From a checkpoint of a small transformer trained on Wikipedia: vocabulary 45647.
Each number is 500 + 25 x the weight over its row's rms, rounded and kept within 0 to 999. Layers, rows and columns count from 0. Numbers have three digits each. The size before them is the row's rms in percent of the matrix's.

# layer 5 MLP up, 2048x768, rms 0.0863, rows 1284-1332, columns 576-671
101:547475505497461506473525527518487484519492489532475489514500452518505486520459519478531491538526498534510504456442545494482493501531512499522477528531519503526507501490500481548484490474485475487555500485508549558521491513510597459462570529476528480490520491493489515503564496514521454507
094:483496520528472510501498499474420474476438500515495495488486480487523486478472502493490500475518497537517462510475482501460494506481457471478512480487540534471490453509505524509487488490521474489492495504480516537493509481517520506484514503505504507495500492489487524555552493515499472464
100:458476506493503491485490468502515516512505560501491506463523514462472526486510517509472489475489481484430514528502505491490465481517496497512482518501518496468480486456486515477494489496501502484492484490485454552453509509536501492515487512520502510485552494479535515512472500578489518512
112:507529532479489511522546540504511504495495487534504518497481501488511452512501520493493473509476540542489503510520512485520507522517499502506503508508503523494501506483501464475504501518482503509485523489460524502486475525525498504517503486552519486500543521458480497506496501467473503518
098:520492528478515528498496455536517519487531529461504469521478500507512528487478527482500500524493521468501552555532514489500515514527504515503486499538512493486488494539549512496494543502535516526472525508432536467527507505487531481509497535506520501530488482502475526515483495536487496527
101:494521483482472510547501470489516485494495534504500517511484516544481545512524520481456488489483508477472540511502537450469515593521492528486499515512515502556501516501541495514522465484491536520513487521493502471495505499545475483511492530464520523499512497504506507515521573523478490506
103:515491513514494467488512515516456542513543524543500511492515444497495489458546507507490488522526504506500508488523513510516500506501543489535493562500472519512540498505512492482531559515525495492498489485543500468553522490535518516465498517510478518486553507498507490514479520511481493477
099:545526538491453556506532487534492509481463514513490533519479461513514488570520516470519519485516498482495489513499525516466472508506504437569476473499487490509495500521524534537526511496493503524508453495508483516508501549553538464478506480469501545490503543456515515533532495473506528490
092:498474497507507518483502485513510486470500452558494486516507512518524503529508547507502529515466541487478510495482487501484471437500484487529487478473529545528533482515528502497490495501513490513496518533486529475514500504530502467493520520475510488524489490496462515544530473533502509493
090:502485461507475503538463525462516451549508469514457566542487507511458528493506464513475542488505519520525470468496496522489511523517449529547508502503516515494486468490520506531472509485480533499531483501476515501534530535512474535495520520504542503532491461521563515491498526502516532487
097:486511468515484507497514513441496499496539500498493505462463486521470505520510526497522507487490515495493475499462510487513556490454473488476488516451526519491463472510555473505487474480513508501503476538481495526481514488509501536498467511521496491479473521525525458548466483515523486486
102:501491507496513540461505489503497478492489511514476512470523518508526516507495468498506521494525523508484514499517588523520483464483498504494473464501446489529545526527469488523499480468454496445494458463481507547462545507504493494462464504481492478553525480517493442478502494541488514485
121:510474483493490487536499499519486536499557532490517522507490505551493547511545433518520497500497503491492476527483528515497483505506479524460486478487515485543516434451486516480483505451517520489518468507460506504501483525490475519510510540487461473528492547472508478520544478482489458511
097:533500492524510499493513445525500467536486500443463485496494521495501511512478532480531480516511511457483484474512499465518513492532496488483490516450511493504498449466517495489461484546516501500528530512503504489551499507454504434514503492493494494519508514497534496493524569496517490534
091:507460493487519477514509465505474489496511472485494493514504501508455540500497506489478504520522521468470510516533454509516470454527526541510506494543489512490499493513530495474479465506497475542464514508474535501486523454530530457483473477525491527545503474512480465476512449523512472487
105:528470497472525515517515536459518487489483445503487442485481472469456501553472510544525489507504489505491500470533505477533498509465495475489515490463479512481483529524530509501508496505485510533518521512483517498518528492489523497463496468536489549518531495505494482492530496506518480487
089:493467527507529467495482483500502513505510555499537486489503445510504505527495538490483476540511477500489520481518512498480474505509483485489525486516503510509483463519471520512484496515496551510496530533528485502491521516511475497510476553501518468501468504496479483476544515459491467511
089:475535530508510464485528483522504476523458466519468533484472483523494477527513496507494466490481467503505555491515479504503474498460494513495522504518490552498458506486513496502488510502477523504457485514483510513508530495470490539496467506503497505479491494501531473524488547506546532487
100:490527522524447485469485517464470544510468507501483509511509484504503485546488516513509524509482533497490489502511467488524513517535488498535522477466436483491505465470495520489500458521491487493490516477543546481494493526512488494516461562483479524479462511478507479478500523498494489518
104:509499495535490511519505529470442453516463478485511467464497472513536505534491481553452519449478486491480508473477519529510531529531498521512494474490506536490544481515492496524523551473488527512490481468507508538514512497495515481461473470464517453520477486508528466461457509562496505481
102:482508514547535517514505470514513489511496464450513478472524543523469505467499527459462508526508532493557461445531487492539464472470508531476484518563496512521484533497514536470518483509478483533506458506501484495492470545505544534540495474476478522514537534524507497467513512520506520506
098:469462526471480461479527474464485490533523558488539508519484470513498471531464551469514524488484485489497461492534521507525476499481503494517521505456527530496496506498484483456469454525523490516511484523489500505533498506482490520545456525488463510536519537467477514548484506508524515541
096:488507530495450504496530509503505482539500508528528515475486533514480454531496455484522491456479489479525488529485513482516521514514496504545482487500512559479440518497478464487500449497460482485503474490505503502482504514443516518493507527495572506478486503509507510531497445514523457522
100:461474466464475446506502446509487563505526488513495475491505490534520522480523491498476442476519517495464493498488510498461538476519480470452512504544467514469573480532493498524491499500528503468505471492531512501522507520450538536491539532458505514496504505492514473516481537524505448509
100:505477531517520501484478463478533553528492505482480476484501479512518489514559469528515502501500515489455525499550473457479497513484497488563503516474492498481496508503543536471498511492514488517496537515482542519537491486516461481472509538484525500482478518500506506472481508546475484484
100:500500504513500485501516499464494511512507460500511480478511513496477526502477487502490506499484466508472481555512487484497511520519510491507516514465481565496498498541510493506506483456472487464515451513492494519522535537476535479516474512488483463429489539543481477516541484505517511513
092:547474526517504529506500506492508463475491461505548483509510532504502524452472510472468537520519466511515511496496476516502511496518471499528487506513519511533490482493475547503509481464520459503469521520531517488514503481522516477499472503526480491529521492471474526505473488504508507508
099:514484496440534507509534539488497510527487493495473496457496499489479525481501468476526539520523469496472501502561541542513476460449485531489492499562509491479504485499534482478481523505507503537459485518500510425477470440532531489522496484472468526512516510468499497521517464475499500493
102:512508511499503480488516476504445470512533504485510517483466467439501480503466477460514501492434493495512526520489475547454459514516473510493460513516486561482501528494526492500516520534508497455550539523472526494495503490489519482504509450503462504497515485496482500482471494477525492493
093:496501482506492503519542507487539489497485461507497528501466516490480562482487497484488506526485502509502493482535490467531493522531522486522488523519542554492499465457509532469539491435506499487497513508494468452493517515532503525509488484511490482480490448517458459494484540531482486501
105:504513490485499510493482507510491480475504483500461484461504522479505533461517485490493461501524499490522497454521529531468529484488565536491499451527448436517504510527474471472549493486511464500491434498448507463505535522481530475514485528456529513487515506553501472541498473490474543490
107:494530507484509509459500483502522499555513461447488550495479488550526492496445449461495531547490518481490464500444463523531492502456484502522521477527518479515465517498465494476470503538474558503505480525509499485544524462530511514503504557530546499560473549497532507487507539500517495549
097:469533544462524468505508525495515528508498518531475467462533478526497533495461496493504495513492469524509519569489513502474529471487484555472483509517475518535496505486499472509497489536490474515446497511498535506462516486487467520446513529486470466538463521521488511487515552494556562507
098:451472520514502489502487504504491526481522531499437491493464503502525512493497508456557466506490481503534519507494499516524452501510516458569568533482491516503505545511487503506511479520491514484484527530480479520472499478487506506514472506480480512490491488507489496512538461497489489481
105:469532524511468496543503526489502517515507502488521462509516490481522492506484520520487473521497463496504433522494496461501501520492521458502524501467558492525553492463525537479510521476484486498540529515485473514462494471491530532479483488442513475489481480461524494507551508481501522496
105:539514486499460503529447496518503505521530531511495493514491545494502491459474540529482448470515479475509516495501498489519526468513484531501516479495505475553442532561474492468507509472544537530499517535489465519436519473470515528478449506492506478475518467446497515500511512521511510516
094:518515416546512534505520488481506515511508524490502495464485523503480532459525477502495523553540556519516457534499521496486540510447473485496473481505492517483456538520491471524509496540486494495550557535491506534495532468500470510502538533491536511459502507505502486513512509511493527495
109:517486486508509524498521489495497485523534534546468511468512512519494510495510490499508512540498493482539502507497463510510496519478490510514502497511506512501510491558540527511482505511474524489484497496537510504529535547513499482502543486572533489488507514448489578533495485500495470528
102:543482473502518456526487484548531500493497546513516469513492456502488470529475456485510542500498472514532504487518476474508488499468533526482543505516489504459483489467544500440496520500489520526516533529493528456538512516512507514464519524515512515498454521500540515462498518484473522454
094:521500488456505515462509497474514516512520512498493508520510487501497552513514484460515506513494476496513546522455496531519479513524521479565494485537517427534464498462482442466486501499526526503529474486529503522524518533518533530518511518461539526512503469514516463480509519515499484479
098:433510477474497463530486509493487512500517487477491533507477503518503478464496459510519527493502466509451542517465507501558475507503493523506535472474534473480519499546539499490445488540508502468476516467491543498538526530532541488500495482475485548488474473544511456493499485473541524505
094:533559479503518543549495486523553539482505491501449512521465509499524499513506485490475496525442466465475508550489472506492483516506471499488509506497490477544481502480516492522521570486497472507506466507540431469490526464543526477544492497524509510512505521517494521459476495476528497498
089:505526511535515443526455486510567462482528531501492473509537502499470509556510489504516463493432522514494528498529530488500488481517517457544482520494506501506483485526510491510501520476459492486498537501540474520523444494477505507517497486533517509504518471461485515498518534538518515522
097:464508474466501499507484530500476473501462472496494516499488595492478516516483488511461512513500524562544487455516484470520495518526505491499508491474540468454522513534519523501463510447501462479511514475492464500497502493513481493507508449506504511532535468505522497504508473518488517489
099:504519496465498526514513526541472508518527528500513488502509520515496514536491564485524543527485492526553544503502532498511496493480485505512499490490470520471505493555496506524509449518509494549541483502554495504500497521508500461524454537557473477533492476523509493515543494486480504512
101:525508499495466504525531501459502486491509502492506526505503506495471512546530512472533504500493498491482477492538492487468468472512503517486464480508478512501490523522489510528512498506528498545564500529478460447512479491481535500485492546508476498493500484526514457498515500517474459500
093:476545460517521500545503475519507506513462502500523466516495484467496522473501502549522497516495517506484489497466521493530496506469485493493498535471463499489516502506505547491495467468515463502544497493490507489443543486473528517534474526526512534539514519539518513515502484544513530494
096:516529463517497513518495479535532473499477510469490504497484503529421509498464520471504522531497492525493525511504483511558499511482519497475506511492513488458551480441506486466457499478513540511514490508496481489515481491516474473480490462502455464505480523493491540555481520527520485512
087:509499493512491527515490515470480520495507469552505489439518458489509483496490508516461472529516493504502519536503523512491533501468516551486459480499551461524489483483465520468498509515467494499516500535510468500466476499491521430487518510486486481485508507511516487530519512510504442501
# layer 5 MLP down (transposed), 2048x768, rms 0.0844, rows 1284-1331, columns 576-671
104:494541480480541502459498502558533523489491510518493479555437562505519501486505502465513490490494511505521499477498508478517504486475512518511513468512511502474481449512530466530538502551490493554465506517463520511501501514521554521476489495539520490487427482479501498491512457478447472476
102:506469494522545495540483490488489535542510532508520512466507444552483492473474496492493502502518489522468510499492512483470493544516507499536468504439496508473492477548505495521472534475482548515513490499455467484528506512492494494531487460521451504505522516492487492504500504499514523480
096:484484512517494479498470484526520509518505507532496541486528536515531490495509500494503476451491542487500512519511485508477478521496499521510498508510483463497500475503515509493504461507487519476480529517532510476474491509537511522502494502488485532501485513507532522487479507500526475536
114:470482461509508451450498484537544500518478483486482525563573420477520501496477511476455467541486484490493498527559488455486520531487521484481465485464498492467432462529504468505510496534510494495540496474506499503493529498497474537497497514504532520464519507442507491503442481499503508519
102:538479517497486452505470519500520494540527507494541529465527536486464536483469488491506529521517484481483508519511525517517461506467516510480523501517469493490527497549536476494537478501479522521472505504492525521488460475497516497446465528536501472497521513461463478514544466502499523496
102:544478503495488479492507551459524482494492502508476518517491467476449453502478540518498554532503463490499525476489496496448492514482477543501522486544529483478483496539477496520529484519521514533491508498524503530490487501502516496531533543500519493509512464498529487459551503423503469514
103:510517448464484525485532498485523525492526510507501490512475507503500498513527505517520510512523480527524530523489455499463516519508532486491494463502506509508463468534546485511531511477483548563480469485505502501558521503512487499492527502496486496551469469489472515500472493462535487502
098:531499496560462489461468505516525544508499504539524505549505514482478512491507494492459491510480466517464484541527499502515506460454468534499526514461492540495477517455497475545510477502495527511473445497457538540481469439547517522516486495517498513467455490496547524464439491464517483477
094:492477490468497493516507510524497472516469514506486480505500595519531494556526492490507495555481482523494471471515450472494508480511520495491485498486495505530527454508461475506490517539525527503497514479445511489488474536450496489536522507545504472471464475520505486489463490505529462503
094:484511524484509495499465514509528491505492506497524509456503517497522489522479501505530455500512481499492461494465486490494487524491523504501531477508514484489530481513518486494498504498511501484504510504491522506496507444510479502506518434503502488521517519469503464460543493524513518463
101:525500487526514571546522520532558483530469505497526461480479555559503511521538515497477483508495486447494538499485477498513534486480499493497519478513521528462488514493502515516509520479422516486521479452486519494484556515505496497475470496495512497518537525473516496533497519520507561509
101:485499539523520520499587537503494496512504513470472465503530500514464504487455489501460492537507476533480527514482542460508489556462461490502514540452480536491534486512457477455490442552490486508530473470490508515513527490521518477528476521467556510509502503551516446492509514498491511490
108:459538470486506489500462490507495483487534503489528452533523503486500511485473462484583491465494484556488500536484458481484503475518477518477542498486457491497480543544469492514511513518533535481485473506555506516469508533535498512466481472505527468494494524486503484459496529515474458496
097:503501514464491498494475525539484486541505486494510533472507510514523485480528510495513507488517494509509502496501467485515522475457491454498507503497492487508519488503499539495499491497507551503550521509470513483524526511523501482520509507526511465519491509510495544528516471488505538512
098:532493441509488497483493493494502505516464497504498497542531536511496508503477499514513483495496488523500461503478498483492495474529489511508534445495508513434504489480508515482509459518493495499484508487526499482464525454485560516452464476479502484502486491522497480526488477527520466505
104:534527493477484507486514495475489489515488510491503473516462502487468492487494496531520500521494481481565481449509503485500525534465500502480463511509477501516478510531506526536499541495519497491506508539522473511543491534514539478447481507513489491514511516488519478459505489486521470518
100:498501482540508464515501509475510510519473485512478484487514482459514491496478502511529519510478544492520511477532476499488490492469537547490518481503481491498477499508464548519515518540519509515449476507481496481501472525500506477504526518470520511509507460470453485531542488479497497488
092:458492457489508506478506449491530537488447495475498492486468602523501527479509480522486510490522509543508501499451493509501503430497470537457498477520501462521505471509494545508494531538495489494557518503480488482499486509488495539524514520530512531490495531504544530499485468521486494487
099:489501505521496522493502471502487563532451524500484467529477538504476488493518512511466467521517513502459510496500506500477515488520486484478492504505489497502484504478489505495526488494507517507448492489488442521523512526502521527512485476475466512502528559494493485444486506476473492496
101:526525520531525491474500500539481501535503490505508512515483453497475516493512489486510483489516468500521501485466486468513442516503551539474527472508469486464494483506460485514500506466489482465512494497507542499543487451500529542486519546468511493508467490531526460499510489498510501468
108:477468543499499501475486521477473512488436546522502477471496554533491520516470537498463474472471492522531481484537528453497492544467521473500497484505527508453527494500523498494512501518484506473479523546529518519507508496480499525504497492490487481473504522532479545501511530505511509517
097:467510498476507522497464512541465495466450498502523479481522397539466446480498530519505510491503508486474475509509501510480489517478508478530515544463505486494450483485493507525507485531509511530531513504550500484493492535510438504518491536517470505521514450512540510523478500523498505483
097:523441513479491500480466479535495489497468512481488484509512497489491482493488472420474458501474500489479538499510491512479512491559502521498514488516469498540514518558500506523469482483478516468539479533521501504457500508532490507495498488469536520514502468476533468468481480515517532518
107:511464514493527501503483489514467501426544466543513508505502509527493487475486530487498489491475509474493460509492481497467496527466492465468495475498495518516489496496556450485499547488488516545515525496483484499536489532505484518538478501458522446514508475459509475507504541485517497493
098:476546497494517480517488527501534564470484504507507541496485457545522491494483497490510496523470529479492485509519535525513484491518500571474501484490532503526505510520513467463488520475546524522496503474519478518527524513487504467474537452438502517519476463497476494525513509511525446498
109:488473545479494542469510503476510496485490495503462449495512472572509521495484465514516512482503542521511497482500504506480520533517516520500523491490498502517507516537531500497505475513448497488508484476563472486479479514492511483526502482486489491491494511512532497517501510514489522527
097:524524529494516497512501509490495501506530496497534490489537469523510513514489496502475508476493513544485510522487518511463548465465506534508503468498516473471518489510491473499520478502499505501486509504521476496484533521490599472492487505446515546522449516479496508517518539474486515489
101:519471453496466508479517543465533516519496503524455521467497509504543492465527517489507524513466499496517519514526541480499517491455529531524558486511491510494546478526490501463511520505465506542490490503508462503461445502495467529521526527526533502493497492507545499472515518483499508458
095:505507550485481524463489493498492504481444521509476539535481569476464544509493488464536476504518503503519469514507499487511525470510504485538508485533519491511536512506489524506502491510574487462511518509496524514558502522511491516511472501498545487488494558503479505459496512526496499509
091:531500484511491456512512493522503500480500504524525480518541534469520493499473527463511501521498529522468533491514525550533500522486483455508503480498467514519524492507498484518510530477512521487539533497510517522503459489511543469498505498455500457499516511508468531475453469500473491518
103:483454496478514527525426480474498445510497500479485458513454560488509529522461460496554544541506488575453503486467497493506525531499502492522497515471486515492498553502482471505469492490476511489525470557460463491486533539524505487521484493494478467509509507537486527474521477466507501472
101:516545537496470518495522543531484484452517511468517474517508499496498469494493491476508488485524485501463524518476501473455509500458469441489514503477490498502536496547525500484532514495528519509503488510477503512508500531537512503514465515533535525491526553479501493510491519572525524464
101:484506466529513474506494508488492486514467513488510473499520558501488478528441492484477493444509518507501474523491532473475486521517488506511527475478491471541504493510474515489503495484510465491483501488489530470454467481510575514524515466478504469512473496489528513471473490543500473514
104:532457497520450515451511491531448514532457517506500495507515472538533503481503551455512444442502502548480476487498480471490450512517458454501485507494511518515421514493514457514501484492573513480537489435514528475519483529503537480536507512477504444466454517493504485465510479505477498527
089:521513506488531496496537538468521493538439499505484513546436514477456493522519493491526446516503516510490511471505529490491472515495498491469532511539505478520497509480486495503503489490491492489501505507504502500522553507490483489498526486495462444467497526508545472511529515538500501513
102:517488515535510492506479535491455510497479535482526484507527484451481487517522479492504501522517534487501484480499536505484478502462454530482484532492490517533496508468512515528508492518470520503488473528547476489503487545489494486518492490514480489492490539518474490457513530517494538480
097:491574487538516492505499517518452492526516506483521506503501467499516476451504517493510480520488555498443501520551492502485487535474518525507491510498522490537516518543525498499457481512515493497502512505492486534476545481489497464499496478510524483515506495499516488480508474499510482543
102:484530485492500513474488464521476481490455486487523496478468498519498489513480490509515496481498459550494497526524496454509492525485491495527510495515472473480495543509502539499469514495585486498491545458499476495493550546524525530551488463474499504521489490505509475512504470465500442444
100:505469498517496485503462528528513506478513555511502471527540486492524486529484481454477460565502485539477509478489527526536495521475507523492481506504498510521503517469528509523492446536485486516448489498518484517516473468506496550473486477503509478518472528469493512467506517509522477487
091:484536501522500453478515472518487486533512462532493522479493411483492459486479535494470559489493507479482526541526491501510509519511537502492511554489540486500537539542521497479502466539515511456464462487515493482490498525545470500496507507532483464490482495479499528565517506475443475505
101:463518547451486502460522497481498507520501529521510518515487450523485497515512548500474536549464523474506470480496484484495491492485486488505491470483522489493480520484464515482477494521531501482495528477489533493491483513472517501517479526504482469474531461513468490506494494512463487499
092:518519478514505487541508531527514539471451541461441461465478547480512511493537505499444480506458499492512489525459532503510544509518461484493484469521492514495488532494503441481528508525530491486532492470478526509477501531491489501489500449488514544527503550535488501494535508496470492516
090:520533482489519482543461473524532538458452475505523498496505497470505495538507480474519528516508514478489452491520510461541522537513471536518493456514493502482485514505519502487479475510570512524514493498478502539481490468539522484525522485487526548480518499514524513470538506474502457528
085:558511515521507532509485493497531507517642502478481496482499383444503526507528519506517464504527517475536503495489502480466509496489489482504477469536535512476542500446504480502538506506515497473502479502495520495523516488524516542492514514509492491476466527505496481521464515499477491498
095:477496479489501496464476490522444475473521487498503505522485481499516472514503514513529504508499464504534498465542506512507493495491487468475486479478477516493429489506472521469521462515531549471472479504502480517489492478474526462512494501467507527506500505518494482541465514474488468473
107:486530523474505484527515457441500456519519500514531530509492489474534523471498468544485492461539473486499500499447496532519540537529548510468528484498529534469508523453531510518490525471489510502513521502481488485548466471474512505510509522504479496480487475516495457433514468502511521503
096:476475495507472498512485507501469473517461503487491493526477509511448509504504438515500492503519464481509543525489502523477501535467504533481520522506494484466499514510469470478517541490496492482501512539486509480501499454491500539516524477512521479505494544506480472499494487473501482506
099:520483434483486484543501475502514516508494486516526488525518479469508509534485523505494504490485476506478515463493470515475457522504557468500520474517482518467553459482547541505516466500507512535521484503494468490490493526488467495526523487562480491529486503451469535473512504504465475507
# layer 5 MLP gate, 2048x768, rms 0.0819, rows 1285-1332, columns 576-671
097:469489516544448496525487508499502511489525482554499502492516501507539468474532535512514485509486517508481476453510499487569521479509508514525500467478527517502553458499518444520512516497542465473536513508501492454454525525489456501491453523465552503507489498493545496532525481522486482500
094:514509480501492507486536494543473501476509512501496488516482525520511425472511485506517492458544465488471479476517497518525539459501518485484499533496489518548516498497470502496573493496488554526513510476473470496482540507522516498502482527472452511499513484517464512493474509444506482500
111:482517470504494477477560529538517520507497496500502531538517485502470469487518485441501500511509527535494444492559485463548495513503534508485481468469528501502524509509496474518529463517503476526561517501518475502498476482495486498533486459551519510500524502463466512453452494447468487548
102:528518500523468493496550447498522517527552513517495517496535500465532469525524487519469503497454480519556518490473524486491511495486532511508522516523543518511522530530491438537548473517459534513482491515495488483491491529479472510518523501501482480481501476516528484423544456440528506491
097:518506520500498474467521520510484471454497530520502481518516532516449484513481499513510525525490506500533513474522506451482534515470528490511493511505514480499546473501482525477483497476477527513516530523484533493512541529530479502543508494471515463497486524467476502506502483435469528513
102:448533491522456523472493474439494541504460525516484498448517490502518529509508503480540516472505513508498457480496486532505483512494501494487485471488486536513472471518460491501474500543519533491480479479518495475496484516477497493499496478514475505506493474529445498511474506485508485501
092:497479474526483529503541479488542510503554488546537510525503497521529568534469518482472544485505513471500570506507499458464568487513445540488504506458526498485500514473481512505481472496487508511524534495515521495490478478533471508564513460503487523475453510461486518507463519487511508499
094:454470479479487453467510492522446494511498522516521516513503472474517542513525524476502476514511545529487566517486512489530502493491482506505513525499462558467490501528526531502487526515510485470545480494507537550495488501472545477505455484495545469486490445513494497491447461517502500519
093:532495521489524476518517566473527504545514491541497438538514499456513490498535507452489492543535502497496539519476490512508509467497509543516502487501495535492502531487505509484515507549484499515508469480493510537480513475499511478507468502489558500510475468505505499502472505509524502502
098:499505493487500506497496463500536517470534487485570474491540531524498525508497470489483487480527508491506506475484515471464489511469473462500533482512454488549519510480501498496468541506502498494473507517519519496467499494499494497469443506483507497492552523484553495468541553496537513520
100:489473485494505494489526497500501494508513519555484527452525514477457496491493515465509475513489527497529469493509479536474539516529500540477512506514451457502509474497549521509523505484504454524518482507490514507538487525500509457556495521526482511503470503507516548519501514475493453520
130:515462470493506503465508474482479503525495517479506485511514484457474533485516477488446510498510503478519491533485542561522504460482509513474490483505462505518530522475492519491491504469480494501545486485474475474527521486469468536495522504520497538530480523461533541532489495465487475515
099:530477537504499534512512477488509507484526505535547515504499534482485540474519511498492505476484463504511489555520506513512525519470549494524524500498454486523453493501516556511509511523500457526522468499493496517462485524515534425546422540517507515515482533487493502513522445448508524523
094:494465506479540476466497498548511522481491429537501483526483541496476481557514516480467503475501491512525506492485504484534488494488517492501483499540442523496512516467494470475511485493490505506492483539473522474520523498487491520478554497474500490522488488475514481483500491486562475477
105:489472546497458521466537502513495504500504478511467529501518490476485487508501515469482508471500495487497496529452549502485487502531498498465502490512477542500468513479546503508548482505530501542525485487550489479516495487514502527520564528489492484502515525485476456489521476487500511520
092:548523482473476522479521489482465499496526543520494510515500494500511488507489515521481482515534532488481487534519516479512470530475491474518499563497511519515481508495471487508495490502486482490514472502487476495455510446504476516500490482485495474530507485514496511486457486492441480520
087:507522473477532504489521460444499539531509499482490493543446529476513478501524488500498549467534511494475529494467501479509497494465553505517508528507452510456522479510490466516565491530491473514482525488459511479488506448497474515506523483497489477503503521433541530433531505508468506490
094:522486487472506482527480513533506529505485503456509523435471487472515473495509513479476497433505482508528489467507494515473481526543506477538499484493501517544497490539464485471512500499529478508475457510463508477482475469469479509473502498465491470496489492574525470469500561505495511513
106:504513558519483446462544481529497531506529471500486480555496472523514477484478478522486494504521523469465506490484459514525480495519494463526512452524530505512503509524496490466499480488512506460517556504472508497469528526539538529538450476502494458535500486480494531476490480524512501520
103:466537452486473470494510490549542493502519509544507497509481460494515489497560454489508525513513445509498501500480536500544467479504471516540511482502473488531547435482490522538520478497498505473539460500527509448488527501504501512502488486442506468524499500463539489526544522518513496536
100:547514509540489490468517485457507495483484524547497545489538502490473490523483479479489487493478515505511522572507576512512532477510510531466514497487512436518539500509504506489507511467496503452517525492477503516514517488500458475459541458477482518545469473469479519454471512495507473505
098:498465527485488481502514512549557487516471505505501500509528489517526446492477463529484505464507471513482506479486551474493456474505476518493541492516495480485506530504521509485503462504502558496554522472489472494451483491526451484485485483532446442507482469528501464481508497466549520488
100:517475504525513503502484488484508528530493506514527500527507476511492484529548543550515518469520539476466500461502463504492524517497496454495540428517465509535508493526487569518523488534465478488510468571483489461483518489506469531484493568548545548470498523467522490503506512526501491471
093:570512530524481451502496524491542484500466544521472509476488504491478482507483483500533502514506461470491496493527427516484544483503490491490494488547511511522447519530502496526514498491500515487539499493520499496522495502522472474516525499449513518514527560439470509504519522555560486525
100:523503507503536512493500470520511499541504506523476541517458507563516493488507458506502503497517519510481514502563516486484512475531492524505508501461440473462507487466533539529526496538509541482486483477492473522488513493496523534491474488535489458471469521496467476500517510492541485496
092:494464496484475494488474509468515498499511520440526517522508479475479463488516502490486492521492498522486463526464485499490496515494504530511534443483465498472476519496490537478515494529492523516527483498526554482497505501527517513471522548580532476487508499495500509522528495542494524485
101:469491510503472514488493482499488514473486511490551480491462506448517485530538506499469509483495470499485499489535441514475483524472545526475458524530485502497475476479541503485515532494441498517521514537550504495505553480491518514521517469478515452484504484552497504524552486519537522474
105:504525539489483449475525509519528509511503493514491482463522539506495460513494518500489458498458495485523541509474500539580494532493515525513520538527534487482525503501492532505485510490503510468496508468491527519522471523521526506506511472512557442491498515475517520517492504531485515471
091:503515487465538497517493503524509466522489492524519526519568481506489489487507502470504507511506481517517525532498529502499499491518449490511508508498513498514474493458515492503498477467483530506496484468486497455511529514549518490479433490503453494499487529452496464544519524501462505516
103:472472463479507477537462561495469512464502503536498483514473454520484476487531506498440515468471495537523492495491541523535488503501527446531537519510492466526517475503530539537492487515457554532516518522493529477499457489463501466482528460498509468491456529505490522497523487523537494553
118:487468498525469492502483505480519502544487511496486465573475521503533514469522497507495511489440472523468536506492506535482493546469519501512504513502473537470473467458500515534464524491534479433525525497526491531473529458508497481470486498494532487539539541480496499498457506512515531494
100:501460549489508495546495521516465498466444467489518459470458516483522487506516478484497466524514468485547541484491506524538486570517493506527426524505513483480500507480518526501495469509511493477484532482466517543494503506472520479491483495493497517484503509519512492510519495491508501527
104:493523508499489527537511497470473466522512475507505502492485529536515475525474490478525514491502539479539503507562531551510514495504506482524512501511462481470503480479487454532543542499504513456487485482474487489495483475460519503529534467492500483489528517510499519475515526538511563531
096:507477494527515509544508512497514500482516495514498461538475481498535472546504494536522478497474502456501511497514505515486486517505485506478555529506544461472543523495501499533509523523518497480491520450511503495543488530473485506513523518442424507479518525495447507516511493489464513491
099:503492476483527538498526524523509509528515474512469500531503495491517488506489509534480492479508496503484552497508475484502499514480462536529519463531492481517493484472506501518514491474501525476507531503551500477499487499491527480488470469494518513529520480476525512480549466505470519495
094:522440497469507537516498499463460478492463472492482503492464495495526470470505500483520445509492516570488511491475492499532532507466486484492513503533517469493524476502565411507489477490532522492502499508495496502494535493522496476497454450511489540487550504459491535492496515488481475473
112:477485534496504513473529478520509539485510495473529538480502484509497491494475437482521462483488476510528511489478497493508528483528474499473488537483466489452559517500431510483488488507539512500499509467537479466490487504537522487492499527487493582529493517485536459519521521476527494538
099:528546494518489479525537494505551458473489517521491507456519487471509451518492494501491506482492504496552478507487534500553486495522499513474510483547451483455519523466555512507499497508514534497473495486521562503502542487486521447496506558507529487501443519503498517512540519520511489522
096:530494540515550500481477524521510513451529509495512514545507535489471526498528498506515482487507526493502508515448503522495487524545520456527517502503474466485478512483482500512479473462472473478501472495479464446506502485494487467530481508491490488494516514511533455507520479531518497477
095:476486514538505520522513523487460486492479464516507465487516502508545502498529425497516519499495479456520504490478515513502497529534504506512543471511512492523532475528511472538509488498471507501500474537537517487524492540550518471465473445453532506534544498481490489529493510474491519521
094:485511486505467520486508480518499510528510470516495471507494520487497462519524493521482496473506421505521485491509501521493537502519512480538477515546509534474528527496474490525511510524474468488496498493535493470529490469532515496522477479438467495488472544428494500536520521507558522482
094:502518520513550453518509453532519526497537487547541507540496480535479530489479492512463501492458487528531502505519490472503469482500521469513510514507464509497526447521501492486507563498461484486468489531476522512491510495466457453497482528475550493515540504467487517508552507479496482482
094:498518505463456539480554498512511518532516502490522529511485451490438493517504500481482469448497509514528545460496504489469532493466459496499473499474474543544514496529497513515475485437489449504491536482490447536503478481502458488545529489516477549562529489533504495471504517519515490494
101:495532462488512526509462464436495504522495516491513515487497555508462493511512543484526505480494471526485474521500520536494527466508519531496513491500486508488512459521513476481489495532509472481488476532481495513492508441498510509522466503533502505464561499530486548531510493486515482503
100:529467485495470512504528503469486468492460519533510496500513475494469528494504479510483529494497508471481517510494510505508449498544483527506489476501557515490509498510465493451503455504522494548543537502535487481533519511542494520504539486502480485543524524462528521507502512492452553481
095:497480499493501509467489472502483478492511510451467523507505506558483537483504533469491540480517505511479505530481474468515523544505462462491501485504473512489521513500524495484515514515466481528538500533511504490494540489532496489510466508498505492528513521503465516555530546487513463501
100:527497517484466515484506507504477476497483471494479502557502507486478501499547505526500472496512493506496475489479454446515479491472492480461505512477514512502534516519520487514487443525505541489479493490489495499477523506465555489486530494504504469459525511455518524521514503446488521549
099:522504511483549526493502525491522486508477514484541485504550545515511487516540474497540519468459512473479483471500490499501475476508452447522508485518447498501506457507486488508496459501511520543460521494526520527559492535473464535488483481461526520509525505502539454497499525502526504516